Each number is 128 + 32 x the weight over the matrix's rms, rounded and kept within 0 to 255. Layers, rows and columns count from 0. Numbers have three digits each.

# layer 6 MLP gate, 704x256, rms 0.126, rows 621-657, columns 128-255
151111101167152201173113097184118137178130104064177126146133154114133172115118148043132151145150110168148135119102106093064112167137101096083142153132148170122191081148061094100174086108097249131108093128174126102091171167142081135134105130122142085149158143082038091113135184081129082171164140129112134159095124141120136168123061171127164148154114167124116133126142118147161148138124
121136114108154148113129118114129119137141080126117077132094141197095134142137183156089114115144126152138128132114162114125105134176153100080122110121115060176144197178078084197114142097067088101124100128140173134113127131108111138140092172135107122150131160147162133132121160193083100113211095113152110161108128087120138122199157129144137096103145176219122095091158201127122132111139
098166111166158142157112165182114146159130131142149050141142169139127159162119191158173116190087176059141125188097201090090179172089115120098175198123139162160140131150104124151120112139123129113102122132163098104124095150071173169080194094136120175155097070100066104085120087158125135195152184143124084070141175136105135095113139128131154094095126140191158069098101088134117124142147
174123143129142098142100163105144125112123124114127142130104150112188159115093103139120076130113123178170146142168146105084143144115106097116123134143137075156140138086118160090105133124150118108144087183171117077072140100104100165120104164079135074139217107099177160082141105139113138129095141141099154111126106108167123121197100131110128110149085131156182138136098178129114080121097
120109138133197125100139131128167174110130110146113078038157114189116122107128141158089127118108092161133110173093186059107117124118142058145072134119159089160140135120115159183157138177133146159072131153099185175156159107117167100117161106100056085162115146080128130160146124102150098159128088124099169154144132075138097077140157193118142101151094122153074109079107128162185154119075
130088122136058156148170152100136135120138150164129109133057070175122133144111084118135102139104128110081171081051081095108100071130132143079133117163131103124111103093204119076131179145118146169173094139122106084193112127128084192093120102135146104124155138169094121147092085180117110103136165143151121139097171170118168095150099087152181103089137075147134112103131161091110134149173
127116137155127065186147147137132100154118075162170134110165160227104145074101169136062157145179119132119123085142141159100162154085173087127169120137113114161210077153136050122117138132129046106139215093113112086171111080152157155117112073115119119154054146136084160098044140132140106147146116153127137103110069117092090059191131091182104130113196103140100111088151161171108155143170
125155132089178083146137107208160180127119054132154143148124104155104137079102098151088112113119142133157092156113096094079083174109111100110121113152121151101140086211109135158069062115077108118177096118215079160169153088121183139134135112099083107122142081105024140140097122166074114170143126167093144176113142094201136116217122128195196058131129142125082125133164076174125128189137
093087152098195139153152175120048182144102137165138103101136121129155112108156112153140084172141130136108150094102162120121115145168137139118111139136127120154155179113134151118159123169164194137161119112093079137130119130121132204131077126104078113153121071139200098126173132168115122164100096164093150081123140116148061130162093064141149172122099074125147106102107137139189106142171
123065152174124077118122146148117116131126104035119124201121145210137122153086107119142098165118171146190187127128120131103145164139152087153137179131141187107111093179122129164079191091159164130127154128174068072116107073195075145138106114157107145125111148111157091118128123078151056105101147122152097193048090085085188159094201090075131166136147139159184091129130111157107111114153
084170161158038110174087149150107134132162165175075071099084117107084157085131151147099137078206168112165085110081042122131141184128180120192148141106169125152134083168178150151109100120099117140104150167082084119151118093090098137124127101138100116102093160083099119091120151108167143164173100147145080067148119098177125113106103143162206179066175211118134088167164156157053161165135
123114121091178181081187104161105109198186081139136122131132215109097163067143099100077111089158093122124112081109099172165170164134155143108107139105168113108145153093095110159117111148099105112084128122096159124092084162099100110151183191122110112152153155106145104138047153123130127181123130136088108121149166138127081166064093132166109124126130170140106146106091157122088115128112
046111129138172118093099140106168120140191140134149168167200153175128163146083120128082164085102101165086155097161143153147149152067163107151160053187098087137120168196102119087120143146188075136157101097146145097153048162096102125105101066132101115152127126121123171118132110135111105116102108125109124071084136113102142159119169160098133166128187121104104138123089075098130124158123
131117162160095070162127144154141130099154175105102113095092101217139123122109195174132169146127093125162130127149182086168129182167122120069122087102190166120121100160091178121191111134157050164194154187124116114121103090067161117073091128141109170127169129119104104139094111133146106121108103128151127160152147094104119081131085169100089052143131113125116148106035086186110093128126
083109107096175120163166108075154158177120073110102106105134141158119098129142134105155130121145060128150101119140100117163122118071163111108122062166141063166146115148123116157164170111053135187092113116172088098090174125089106152148107109137129116114066095136154157175055107125106141096126151148146147132168112151103108159175171133135164089150185149141090133088133137076145124091123
097067098100142124133164186139113160124052127161140038126174096166092190118128137136086144097108098096120079095051124181107108187183082107149113124071122145162142098203134086142167116140112149126086178102162117105129172124096197140132124084126142156104093113071157075110137100146148081140048141089162118102121137179121108136050121179144153100119170081114072116087064142114118153109189
156120105111140081156177171097089139109138146112140067107103146169153152151131068192125069160132169123135157069100110138093134132108165119114137136109152135165101144141145095115122129116096103107130117126135142126128113118051153154223114135155141193125099124162097157130103073136074089095124103112136115122085093130117123154119091168174112121132113185106153100191121168147094147113112
139108128150107095134117177124170156124128117132115126184140137115112121107123085109116153090063128153146079154146168126166155146150152120108126115116247134128145138065162165142135169168141156130107128078165076088125106136159144203077103136069124156167105151094154076177133134146148066122073099133183097098130131169113126145133094112083255109128143166151140156109146125121132201175131
077125156094141179067108149144171164145129122156153100180104083124090099099125166081160128091089168137146138121099082115127175116087083153145108200144124150109125195075134094200181125140105151187107062139143085227156163103111083188087176109156077144156090147089212137142113091097099128190159132142111139124151085116140139096126176138198124146072149133136021072112162110117099114136117
204155159145169150122182101117114136154090151152117080164067104095141116153135130129102164109168163139123084173123136121084105141142124172070130143123129122138061095139086136110123155057160172136115148094152151133162108132130105103064123070111193169147147079126084148117095115119129117078148193196127116190143127165125113128091158117108155073125089134157086108072127092141094131107080
114087103135079194157154124161116136104111142143158116191092117135104116139157096089195139156111114115096075163095087115164120182034083156061130122162108114159087112161143087126033110150131104139104094109171166219172106111144189165126104103153125133156131140119116128152082153055142130154114114081081171095151118122103172153113118098153155153141093150174122105122126177113127103171137
119109158175108134174133113127175110147084124071140155151085138092112132114139098066123123118124055162077155160120128153111123191145147097160089146127109135119060173123136056100109160149123142141130131114099150129137063103086123092061061126052124132155123141156148105134106123135164060206067153150118078129062111157145149181178155219170155102097137139153141090127126159151065117101198
145121166144184114122208111118093130115119098135118060192126159118066121154128096168090192153134169121105145115096135124119121114054178112094140161133135107164179142105096083099135209137143106189135122107082120158129142120036176134165087135132124116143116087125115150126096116154158138148103149111079147186107122124142128101093149185139168130134030114141112096149128147132161135136125
143087123143120074178133134151120135104151162132145141134145066146113149127138092072104172131138191169132108146133041176102131109150135170125126158129157132105055156137177092163167150138116113185065191133112129105108142116084115154188108112128167112148151152174159182101096171064131145158166143106127105111068078111140137091128119130084119162181147142155136137103115079106159145147103
116130159149157093118106105121084134172090148099145115100173151199074142061124173188121089097166151141121182118201081126125074120075126113161120084083126140111105215145128142103156081149118132150174123118145120122119100109094107196133123101132090129114141124144131100114136092118018130148166119149199096138130102136144201104204119109108140135129148148140118078147155049135068081145089
109141131063097155145119145142103111121120097126115141138135142107115172052138166086148134117122164075079129125103097168183090148111100210125096123143096139107098105145146058123094052151094093136153177096099095139146153070173129154131111109175079169125171092111150122116114154093136111098063118155110101134092140103134119135126122140139148118105102155164119168174099198151128143159169
174105135077160108138133069198105130124110210134184103102122118135129181181148148137153161104179130192109170151084121154134106135157134157122116119145153120123066087137146082151111187108160124105149155106087218090074112106178163132127154124051148096116175126118140120100155109119123159110046180157107118090135142028101169113168140174102058122112119144145087106074164142127144066119075
130173169109114148126134101132153147152130130143146114104084115100132109119122136118128142119144140120113141129119143160113161098110135111111153116117089098156127060105086120160125138086111125103091136122139109099128115159086178117156139132110080144152106110123146122123079142108111127146112176159091109127101120142123167120122152134109129157160073145159116125137149132141132118156130
164159155158178148107143100159101133136001148111178117109094117166075103154130144102144063133161134162135094155125135113113107099110096116108156134110044169127132078142131136114138134094122164139165105134152087140092191163118099125108145182084148135064165133099121122122106114099112108156126124117052131105115174165184161080201104144209107124116122152116115094122117082124186059139158
185122126122153108119114170102171214064117137153151120190044124145105155177107118124081124179174108085102147154099091120137155108096093140083163125160164116134094162143111125137136087139108166088075124105114105145115153106168125129073197145110168110178135102112097115203082102139176090171101174196124166129128221104094113105116169141134179139154102076181130146178149126136106091141136
113091130148129146146137153125075114122157144126168083084079150128117083170149114162114137116098167089109131131123176141133059157074147144099148102120156172099093160091093124165179175189084109163074095142094124135163116122185110146154073125156051110141124128156161119118171091067168126152156085077112092160087140075088152141114119141110108155135081120143111098139102144108139105157162
091111113158094104167128146131078122131120148174164144164118144127104127163133126158154136093164065098096190105108097171097167159115099179143126167192190065152150089181112155122114138128162103108128144177173059136154085106157095099135100142188066113114099162195104130124148127158151079147082109137107132132094136091133090148135119101111121170103123127127134143091069131090103058124115
190089131117105196118107146131156133110146138115107106145117123155102115150121137095124134131146086075166116132132115137160162137124051092151109114114067133140102130099187138096183146110097127093132168137112136142170136133131111104115111093127107144083144101122149086124106108122110141093106161164131150124125137168128146145203082134155164129147140136147155174157150114107139127128079
072127173172149158102107080138137137161154083199138130126036138079108155131105075112096128223202089051105150165115193201165114187124117087157182151129126130095095111124122104106142140168146054191168107171114171117183170095141162157132123101162150177162147190139142099155132095094120141142145150160118091100129101161151113131123137129141138114138132113144136079107150084133075136151155
079076112132173111170166124096152110086151162060127143155130130129111181135142168151139103133117126086153122093126190120111139114149141158158255143109118148126154111159113033149101129178156179190115159130072122198143107132130145141094129105131075128130113143120154105129137147089140062134089110161121104116078089114102085174092094094107190126114125093091123111099129101107157152146193
133140125186150099138140121171119143080143106124177128120147132145056148144150158080068132116161169182136101104149113077117139123133076101136149153126157110123093164133155137121160124114131128110143145113160168118130131080123201095143174127178136100088136143130154064109129153092145154116068122149107094098154155135167129104157127089175096144152079141100112135103079156165145104103167
121141141115176095108101156136167135122063105133140108189163125123176132168158114095116189143130125101134108174124125160083150119116123079108126116136074136115155156167153099117180093113122128148133089141155108134180110133110173146128135131129182086140146088111135175148103151114057116155152118142157113143114162112123112081117137124127148202121140090171120149098145055094159110092056
# layer 6 MLP up, 704x256, rms 0.122, rows 621-656, columns 128-255
086126131168170125153124147128118079152131039064177132061166092161136152112143119119104106162069137080121093092103113120125137138081044173125183098114113141071095138081172132126183131122099128163108075073185149117151175093134066061109145133155118119116183139073128134105112181155116111141162144133122139122109125140123167160153088127056163126097162092077157142135118075106060092096242
098073165100101173155137078149098125173073116180150090118120137104128090063111136114113109117086164099112102183098092153088102128131113105148060126147161107199097164150148151167105107104134144132176130179199145092118161106159134102147130131155117124130095212126077107096157092130124164083147096057104150107163076162158077121102123120150120140158190094119174115135127131161111104125097
107091111088137154095148076144097134145155131154153149117128154113120127126122128206132110117089127104128061123085139145185147128126142144129125151157056130088082120092099136119142162061144229092164155178107125089100053099131155173206095081162128164169167113152108182128148102141125103138111149054085111131148169124143101157117092134109102177117118125188153146136120147160148142126167
155172133111142136160149121143134071104144127142151120096150143111108113117136173072148138175108087083169098133155170101147188157119129061117162143085132107131137208160049110163133121100077137167149124131114129136089171058151114068109128157119143160127099142159122164121100111119173087205115176126084124104145103111071133119142102178161127115105083118100141102082091120099077138123194
131089178142147145120120123189085134064087181158082144089079121091076165125112125093169091132117164118191139032145145144032141131129207128145126142085186120106115169160175067225131108129110109115191137159144112086150117149122195119141144116111068197119131138117124119136096155142135126153106176045084116115108128089182063170132113101185164163158080110124128155139202153080138199125111
086114157116068137152050114101104106164162117143153131156104114143135155112124149167122110189162190165073144094132117152116108139169160093150127155132131130124105182169159111091128156112116102200098122111134143096169192118169076111125146086144118080137119155128136091174155136150131086106085185172153100090141129083103111116143109142162108084111120115135117137114157054122100129136149
102192204146113098116128155154124142125144171183052161104117140173107082072088180109134111110128096102125126124156165157096107171179039050149100174109155096096175093137164145127132149085101138099116097119076090119177146132127135169084205175056157155144133122093115185129100102155131141174185098142097161111138107104134177076156133142196157114191162087154128113144104172117148128117063
201110124111075166131136070095123127164154081180112075131100159124179138134107133097202104113118132201140066223121167173120113170182134192117180086152116103166127081186102169133112078082138146115165103099132128146133119117106133140117072118102218197137076154174128124108135165124176104095203070099083115092132106124156125149097109102148152125096118169089137116098126139065170182088134
124168148153117113084135120205124160121096159093136139104132171130100042106161092096152106164146143107161119089138194126128115055127116130112160128114175087088180183106116120164137152110175129079125094183103063142178090100187133142105147180105161068175118210162118101098153181147157070124114189176119142144157126075125161100128074106139113187146070134120152141140129100125164095137112
039117121060143087168130157169151073152143154154104085134103169101113151130164095184158077102107107165185078113158085151110128146113104156118162112112140142133119108023189160084162122160171123139155106090149136122094175195124134182122123143138068166089147122181104176147151135116095196093131087121042129146130119101129115205092105121135099143098123082122089121182170168162196146163145
079226135125078094114184166139192104134141108173153074151108108114119150117131157165114152071143133191160124122113050102132151153126157119218103128110190158185120125169157129096063109103150095115097112164138091181140104132059161167116144093090142130113080147098150117129076108166197026144142139135160083071131108113225120099099122140176142128067112157110094098115185179182112118141134
177108097114187101043141164140164163156138112125116094112138089098107151111138089141000153080093161087051171149178078129141124134111075122151162160108177103149112161074166158090116192141097126207100168156083176130139184194117108138112134044109102133115131128100106135090110169075121065165126079109078128113119139122142170164090141198085135157166127098138111144161124148182168198129115
109136102131145107113129091171149115166153128114100131130169172130099147101175117090096154145142142071123114068105164182158139083134169108163108087058100067146161123133139164203096151171113135148081156166086138117138123108161118085152111145139136130115115159079205112142087095142102118116142158158136133102092080106093164104108220161080154121166120144139128193087135165118114153117064
158182135117085141170120112110139122126083154123144065153092088169129119141130180140110125087124161157137113106066119084079139111194104125144192144164170106114075129110140177100137135162068119142090090163167163125111120134151082090056135121086156180158149110064088116111106201167152122111162161089174074096139093124139121104118090137169147128136112159073107147172145172162161208115173
151107160178128104181078130142141075130134128138088189132108141157082118184127116152136138149103137140128109177142136121175137184193143116132147162076121103077081180102101045103072141122139122121096093144163200214153130135153122148113080156113156089120142068172139143150175115122126114120124146181140126148124142137122118150149103165155118130091142093087082042171115103103133167138127
133118163147137111152113169151077121111174167109114174169194133188110092113092098223088128139111158135140143088136125127115142150140058152150161081050143141123156074072153177149120066123127135116115175124143160102174131146144114104170128123112096109129137075070117168146111127101122149061110140177122136151079163125055123138094141153123163152107056188162120126131129172107117108153088
196148131101125142084143145151132118148109187128081156139090142141091055139140078096166144170093219123129139188150111129099154100110117087128112120162101125110156123117091088089101163148123109172096148150118157095129152072112138128163142181121079053102156192171176126093136156147114138120177174122100105170130126128116136141072089172119157151115078134120110124083114134155144096119189
077146111141120138126131126135140138117079061129102117177109118103162122078082152155107050212143118116172150101127093114159155149129092109147121138109157074055123122107146131106085090153110157187123161108129167156146126132130111151142142133103088146186115163114168084239151158095165201157141126158145120085120131078173151062148098155154099129137170199149137112166147105073115155094176
086064106147158175197155092196221037139142128125097200152120181124118050118122121118094121128082113173194139132125092126145170142127064167125105110199099137144084123103126140148166170160104106141184156105032155165049163133107141161141107134093145115155138145108143150108097139086228138072115147079079142104168147115176160146112051080129150097138108148166149161116114146133148128124178
094160129130082079135132156126158083123122115150097156110175089153106139169108113137081116153138128110129126090104116100151129151123137125165132097145121137099100156144161141104131082115139117162161182092080154134117153159175122145140117138169079160114094101122131173138130101115082151084084113106144170170148097101110095127173125128148191108125137116142100102111066125120092161166143
095134079109167156106171117122096155142179143110102114082117089111130129114145101136154101115146181142130159149152113065129143153089128116168112157127090079108143131082098143189119126135150095191150139133110090160120139149116056098191099178195143106152121148091145122216122106147081132120159189161130139132169146144101183162150178129157110113105045102063097133109099199122148172082075
178102132117193091142075059097144177183136120128142120152105096087165140130112164064058117093149170085194115095147122191136204140100152061104108149076133137125117142091129125133122156099145126123083082153095119075100086084112167131134164125101114091099198151123162091142166120133169173127127107108094073079056112144116112188099116082098122204120079168131139141090130114083099176101167
104124107122130102173156117145092127172139130121115139151102089148121159125130138094122176133201113197181168077165086103108121112182135075156103129121175114122140133172123112146135131115158153183093157189159150161124157156152123131162164162071142047125112098102158208071168110179110148129138142116205114110134143127131102153143124103126131105159168130134158164085160162123109123124126
109101088126104136200146077094161147160159122098178089183136099115155134168142162121135119127158139174114170145112138150144156125058141140060166130113113129155164158103063113116149131162113116106099141149125127121122142099136079136144109095144125126130123178089209175086097120159158098120124132097112164099103121136063165127077151123126159065131140117106120142123076116175128162134094
134187119178073164119171136089112062109147163158140093113103128151138106163137131148099089129119128120190125115112174108143162090128131158144099089173064163100138182116117185190127142153121115144166091132155119127131183170113146117139129139111166159122172131120112113149110145085143163128085157124069122098160133134064176102090065165193193082123110116158096115162140102163126075120212
133148104100104100142147101133135143148140111121133125122094168165131116087153121135191107179143116165104058131152170113099090065139120141098089133126129131157151078198181131155137112082159090139159155131164100133137175168149120142161084152132194141145085098143120131136110044136109154113111119095142107142136132144119085136114160116157125090067096092117137108151153184126100148128096
127146142140139131079148152139115156098181075064164124096117150149193091180134169112170085116107180101125109131087124106165106136138115118096126090229153074110148124160098164117166096118131115117138147174175139190127071146144078132116133190090171145164151102121158063205096147131098101137153167137171119106150094166114157133034136079104133147200137110138184156080137161106141112106098
107129145152137105167162117172156141136145141126109124081126167138134098125155151156113125084161136146167124130109155106083126079132120112144096143127141139138111149125125130113145097143157122153136141129159139098093113118110155138107169085142140104075156123122106139120130140144098111151118165151121195135090135050160179141127152127135175104106102094161178092155125117121163131102102
139156144122057109109134191186105156126130189128125094153102161136175144129116158156152075157162133082085126172133090047175103102154132128133119118164104079125099154138147135185092156125153206111142181155138129135174120155058104150147187097132131112089057132082126108157088131131085140199150140123199079106111170118124151088153167092151171191086122145060136131122147112183122127119134
137138117130211152171074133124118131147103132111109096177149151144148134169125106115097095082126168129097120154108129074142065118079086134132134065141155176135092122058132105146128136108141118109183200141151168176162134179129092177115202139089146114103135084117138143117145137111122131170096134172092080112115082164090115120183079131193136130104113107118198083137102118099166114130156
120153140131112059085158166124098184142119139118142105134157106104122125176149163194124121120105115137146114137106109101104083121161159129149139098164143099164097144156188141144050134120148097124103148183133121121078142147142114113096133093170108142095162159108123137164093164192119155097078132118118161117162123133169137099090132141129153117111109167092130121129125155141137150151086
116126074098179118162130101159163133124104114115129117173102105119134134088169116173116130105124112176093077091123118148104142108120157186124141132174096100174166123169120133118124091110161083145121132088154191107107141146120105108081126207102146128189104183153107130146131121125150125096129125131151188194148089113161093120118133148126113107100120144069157128178155163093141141142097
092185154158115155140146095198173137142100177118144076145116131094150086165117123155098106137148146049153110137110122150114128105092068126126140152137108170127160169097169127183154184168124161118133153146114149106124112126152109130084217064123150139135104148101138114134166169122130125096119118116081124133074104130128073111114114139099127140133122154159134150145094115148155157121101
111128117116177176202128113114170101112128092155117146129094125168113100119106077098094140158113170114108098118088132113183145163142133168151144122105113158143071071043180160053104144143169132198200137165057146125172088103123140157106064202169110130127093203120162139072082130160091063133100149131121186064139125154092098087093100143109124125115171107170113150109172100116106165124177
109133121150090127142137141072155116164114080174112173163143181114104076137109089151173130102139049114129134178133141123144117173174101130185130079132081114114112140088120162092100142179177167144114101121068170154114165095132128092098117163172123176109112099154147092157078095087087084137102132134164131114140102126147135082081136145139086087118161098121070185096132150110106154171199
045125127056102091090155157163133134117171141154115118129160191159096134120167101130174149131138190155172161171095165090103108142079098140134102165143138111168147161139109146136173104132148105120166135139084117136155168076138107166127137136090110080159132121079130106138129139133072203133138212144146164088173151140085173135117130136150154067126092100113124084125087161168153102145119
# layer 6 MLP down (transposed), 704x256, rms 0.12, rows 621-656, columns 128-255
123184178130111085129114074105156145097085144145116161067096154189135104123163183157156098142131067088081139137198093158164086116111143138101205146127019143202152113190162146120126150068130143137137144111142093156141142089115111142089134126077118142141160087086101149119136108133116098088194100090121193106102194222098130170157135096156139130126132143118107059133147077121100098170183
144154131155070090106130120113149171119085172116186092136077145113111164143140132144125094123118146127184127119097120170136151138162156141156186088140088112175116132106121113115114103114113135184118106131106175111110113100152157109110128137164120201134111110110165133115113188078152084121195175145154180135126093151175105110144154184170145163157168136120110044100092152164093073104106
142131150114148097161196075094140098120157133151096126123124115101117082192128060063068206142180145156126116171118100118122098112176101095106135115100098125101126140122106156156104212125076148141101135163108155095134129090071121153129134140145109132215119126093123071123103150122165117127104080117172185158162122202096098188158150113086164083103122123129134170116147166074165131124120
105096129163156182120158144104129151146124128188157134087109110141122188193123172195151121140213148104169152145122187143157124080166098107063094175068152117154122130084111100140106127109147098150158107122116157116099164213102184099080113097137118168134087138176128154087048121119152140075141111140137167198112186082092106110097109111160115086123088085119100115143156180166145151111125
163116133118165166132122115192099124214142089127148155138103130131093161047146125114144145130119082121110091032153127146112102127194114104099128158104090124128129160179131143152155094079178128121109096142148106119130173094095078171180182142188154061094142033148120142086162121150190190106135091149117140129094125134126073132195162112119092125098096160067201113103075150107129136124162
134127122145129136155167107110131152071179153163146115129118116138137155115125108131156104063126101129160051101130136121107165127143119104076145074157135093165174129140099056146147143124146150073170109186114125104098106095139166102088125141128135164151143124129118124156154065141124131144168106115073081170150108154115107147108114231158103122138113103111101082124133129059114162102169
148078105157146110137084129097140078174125099169217101113088130227101115075151113200160173120169116088105178092083157197153081105162145132142172141095107167167081133140126226061124129100161067130156134100157146154137145140128147120108121133142114084098059166162106146119153136109078133145060163049149090094120121150080136108140079112179040086121104119129170110136123113142158151176134
010111096088159131135053108155127144114150213100171072110174173109112139155117144106164120139150146161130134165159170136175179070075162146107132131170128106134123117044101142160089110202142148174152106120115094099125104171105140178135127226135170144188158136086063066112125161141117150087119136153154074078106156103097154136100155128084107160136126147167137151162099105091123137135091
154119160201136056135172072129148166142076132141211045140113137141116080133119127085144164173133161181100119148099080049102119117158142107118131162121159173149089096131153167123128089081090081125104116099108132165069129127077139122124136194129179108184106128140145155070182125144136147149135185174124118152119127108189141093164112116129087155162137151092106130062165110179102089100167
095105097105074101134160130120143130108154131108111131121077067087123139144104086161185130167154129086146080155161165157124179106118127119183108128180089128110094154115120135143222108103117120180099205140090135165111149160078113055142127117121149091071082145157102116135130145117118180157145208099140154127100147153141144100131112115095115139129149144067144166115064058178134144123182
162071124109177173114102107124097134145087111083096169148112180131140072137118116085132101167097129103103162118150205153143085072122077111070111070116087122123157107083078118121212106130167127083137110083141164054114130166176131113126095198155116096137171097156120121121149165064089171103089163153081150175120166119027162172127117120103068098149120094136127116103060107057147145102127
141142154102098136156083183113141239168106131169056115105231115089075201173117085158132149162082104125156210115144059123130084145142108070179122129126190195082067097159157157126121158143148158186121153097153134113102127111128105119109079111146129118100124134154097140139143158119229107096133176104148178156158153167144136157202100131130106194100144158140148087038172130098155127145117
140136129072138126122117150117113150142161077157137124181134157110144113137119052109173175142076137148176125086159134060154102173094133148133133090122138164104131105097168210099198156139178177110120143160120151167128096090104069096159156137064156118088153169156134073196119073092105114105184132091120124142162142079129095115122144100047058082114168126141147148143111127161159105146097
079134156106133144127097162120153149079138111145174105111112206188094179154119110094176147135152172115202145099110144169097114125132144087083104129116120190111118121144167129169093061226137111122139153168134101169151076112148110146144166182115173078134159138123148110135139112120153110132128146090099107071176119075181071110116164123095136086101125156130132125096161116143087113122116
075128106092158108099143110154084169102163150162110127106182135104156166135127081101159106123109073172139126136108126127095109099132142143144093176117146142125053120097157144134131138199161104178177098151109091118057148080146086085115152194158161152148113150109110120138114140161172240173126115119143150114114139078081091156119158140064089117072125135182133156175141087135138112150185
178131148133134162101125142113118169113189174119091116152062145099140147073134143142109090118134183126090116121074134124181071112119156087076068172101069086109102175169073109074115154178116172154125111139125135113127179145156056083121079158134116102171140153090095107169117139155015117149180142132159130146115144168202122156161201116155186118085145085117133182161119132106121175118202
146157117090145103159160132164128108090112087151166056093066171111104157131137069141115150136168092115149148089158154142097120166110124149111089162149108159088113143165117070094095117116131106081175111130150107128163104143072138148133152160050110164137168124167103143111175059146154163108132107068154112213186146151152158081190129124056130158137096138085156122133166065105157088137118
218111127152146093110203144167161120182143173117173137164163120147164158061124107148090197102071142133116153093084131138137150123072099129082108106177078154167149152088102136144111161072150146112123065123152128095105123116153136122119135142084127079082128115101119134059157112167122123164119158093127111111083188141085110155123161129142139107101114087089121180142079148171117181126136
094118153129119071068121074147115095221144108129106077176083086106163102153135154136103159094200076146138103132109124167094181106146023075121175149139149096151138162163103124091165102159150120109104179070134138122109109188120120056098155138143061188100139105084152153085157170115102125133198130121156111062101153080141199108044075060151139171161098104147170135148200089121132105124133
112088143142154179099102105107098184144147124151148142193078130096143129156147143106146133102134139102124085133121174155129167095070137192090125147141121116116145088122113117171149073064157173085114088131098095170143100087119104104138125164139173096146144080090180094092140147180159120164208133098123112113107187227124122089143111131128111160136128151102080179109147149115141112110149
140136105142092102091127154076083096057144134127164062104140130128124066130130128159143112136152118117078115142126120140153078116091132140105149086174187122147090146173107126125095137046138118116109109109122116202140122155149151083166121141106091107105105159152173116100147160114165056118173139096133125090160115145104100158113088135136142178105115101093151137141081162099058108148113
169114123105161103086102124071114148115146152133133131084165140207056102173131119151142103125171144062139094099116093087090065175124112090090124124131183151115163132212159081138145127095187096146206159162036178125114204123139111122167168090148160117149086133154132143119048119157155094100125113101137137135141172078049109228122117124163124068124132150195112132091076151105172154136138
168139132121173132095101135084107092177097136119139182174133099116141125135128102093117136130134108077039117090167077118155140128129132148163146101190127163051130218181137117115133124134139173158101155136123199114144141113109103118161173066107115128107091064099162171134142121130136121120122169067113163136177140133106111136128173202164166160109126150174127093109150128115148138151173
130099180119150089188143144056146130145100090095177153120140106150121133121135063127135090153183151063172165165135124088172148122115118154124149131131129132143154117155085065075170175055134086128098164167098125156110113129145112128141126098114116114140160159143128112109146137135148095135139095177138149087166132103156175148141162117101161177106120134094158123147127199180125115119160
148151130141178085106170099131091158150173142092125144075158121156126111127134165145116124074102135054157140102130139144119145119141124144155100147113158119137134165166130124063089136161113127112141130128098139094118107119084163166115131156150141102126146135109086071199133065122092119140158111140134184126132122136132148135124089099073191167128140128107127126169076114133056140146095
131144114141165193047137176129106135145148168138078128100152099086131110184109067138072104147093154140144172089191142097129108181124127087176132165154161142141123135115134170122107093174183152143095098133118164134082136164122100068120122163081137112113112076148129145157114109120152120179167156125094112092088103098123130101115135135123121175110152107142190132059073074106131148111099
130159112141052116114105117134156092105151101110070072128226099161109076178114081114156099115143156126103167157098129111159144114177087141126162128156172110143148066105049091184130143065131126136144169139135108088201108099055102161172115141078186196070196118106160098194088138103157116169130116108151130055105115180108168133139151091133198165128109125108139163179138138111117114131142
133129113121142093132116161141168177094155171122074170146140080112101118162190147099187094139105151180137114172141126130118147123083141097085115142146138107142105123117117158175129136124098153142128109134139161127141127148110087148133136132125102144121229133174123140106152160152150135090156125126101100109114150170132138154117151122111112123089097118136097116132141072140106126164086
134163090103160063095163149168099069147129185120191135172096085180146120108137143101159109110043168147174165118079176148063088137111142126120132123159148152114093096136095134099141125091159170106197120112137124156149073113149165103142105131201061082065128181150136104136126070164099136141113131134133149105106098106075122073147148122096197107116075134116170155137162176168141071161111
190110167109080110093093134145155074099119125119119064110112111118124131104157197143087132171178143195122111087161149166081134108140127139147130097152128120146113071162140159090143126152189049173092164121076071174134123082123113152131133092134126127102146158150144107137110135067123087118134093180218124098124199170190068074143186119125123096121109111097125157184116213136132125163114
127143138103144184114131116071109122174153103113109074108149164087163083060130046157128129089173126114143102138131143138176109136124130115117168096104111179064084163119137136113145175138085115172199165137147111155089151175117081146081149110170141120147145146131126135129157156114140132103083079066175154111131166141106191155137143064114116154156072135131109099084155151046171135144097
124121092127104134191128125131175178094140159135124076122126184111118183075142123131160124153144171136136115093095140144099117157161141101150098153126111100136101142140120185133128083120135127130100137108119176090114166124105156100111156129152119149175129097046155086195091162112112114071135151176118136095184128184092171175158120107088163132122155126117147114143169140104160124141142
128085114124144154108104100106069090119129108132076118087185098183104179150127127142136155136187110135150143153127198135142126094175126181124127103096125098138170162106133152088123070141098141118136117140071072147110099100130102133150164120115104110151126120156161131167136137116180123121145095137156098154138188220093139123160108141164115147128153150173104134083150112163121112112101
116147148166117061131182162162127148119163109157187123122166140170078144153153120109135109090101151118144143196187125120072128147163172169100120175082106131122166075137118104134142171111123116158152149137078144154121123076147103157075090125081151091140132135143134101115129111144135158096142129107088125106150100254113150152116152101169159116149129115127127080188127116173118115091118
125125149098110144099129098176152069131159102117186107152120135175131108130136160086150163169133132132125128148115153143095140090101158087117084116146143153185190112067148150193141084045133058210161123123134133108173142135142130109109114157116155154108114207105094118111169083130101065082105149154158175099136114100072159084164138130123152158112130138121061112115190131198129096122130
095059122160131103100136145128079133085102228094135155118157122138088092178129090130076097152106125136084110171147130076165162131113149110166082119134047135124086120150200144167086171103128204097087087103105106131097100169080072136122145117153107163137129144164104144157112104121129133118174149190130152136182131149092125140129141098130133125088119147108174129106129126160186133148203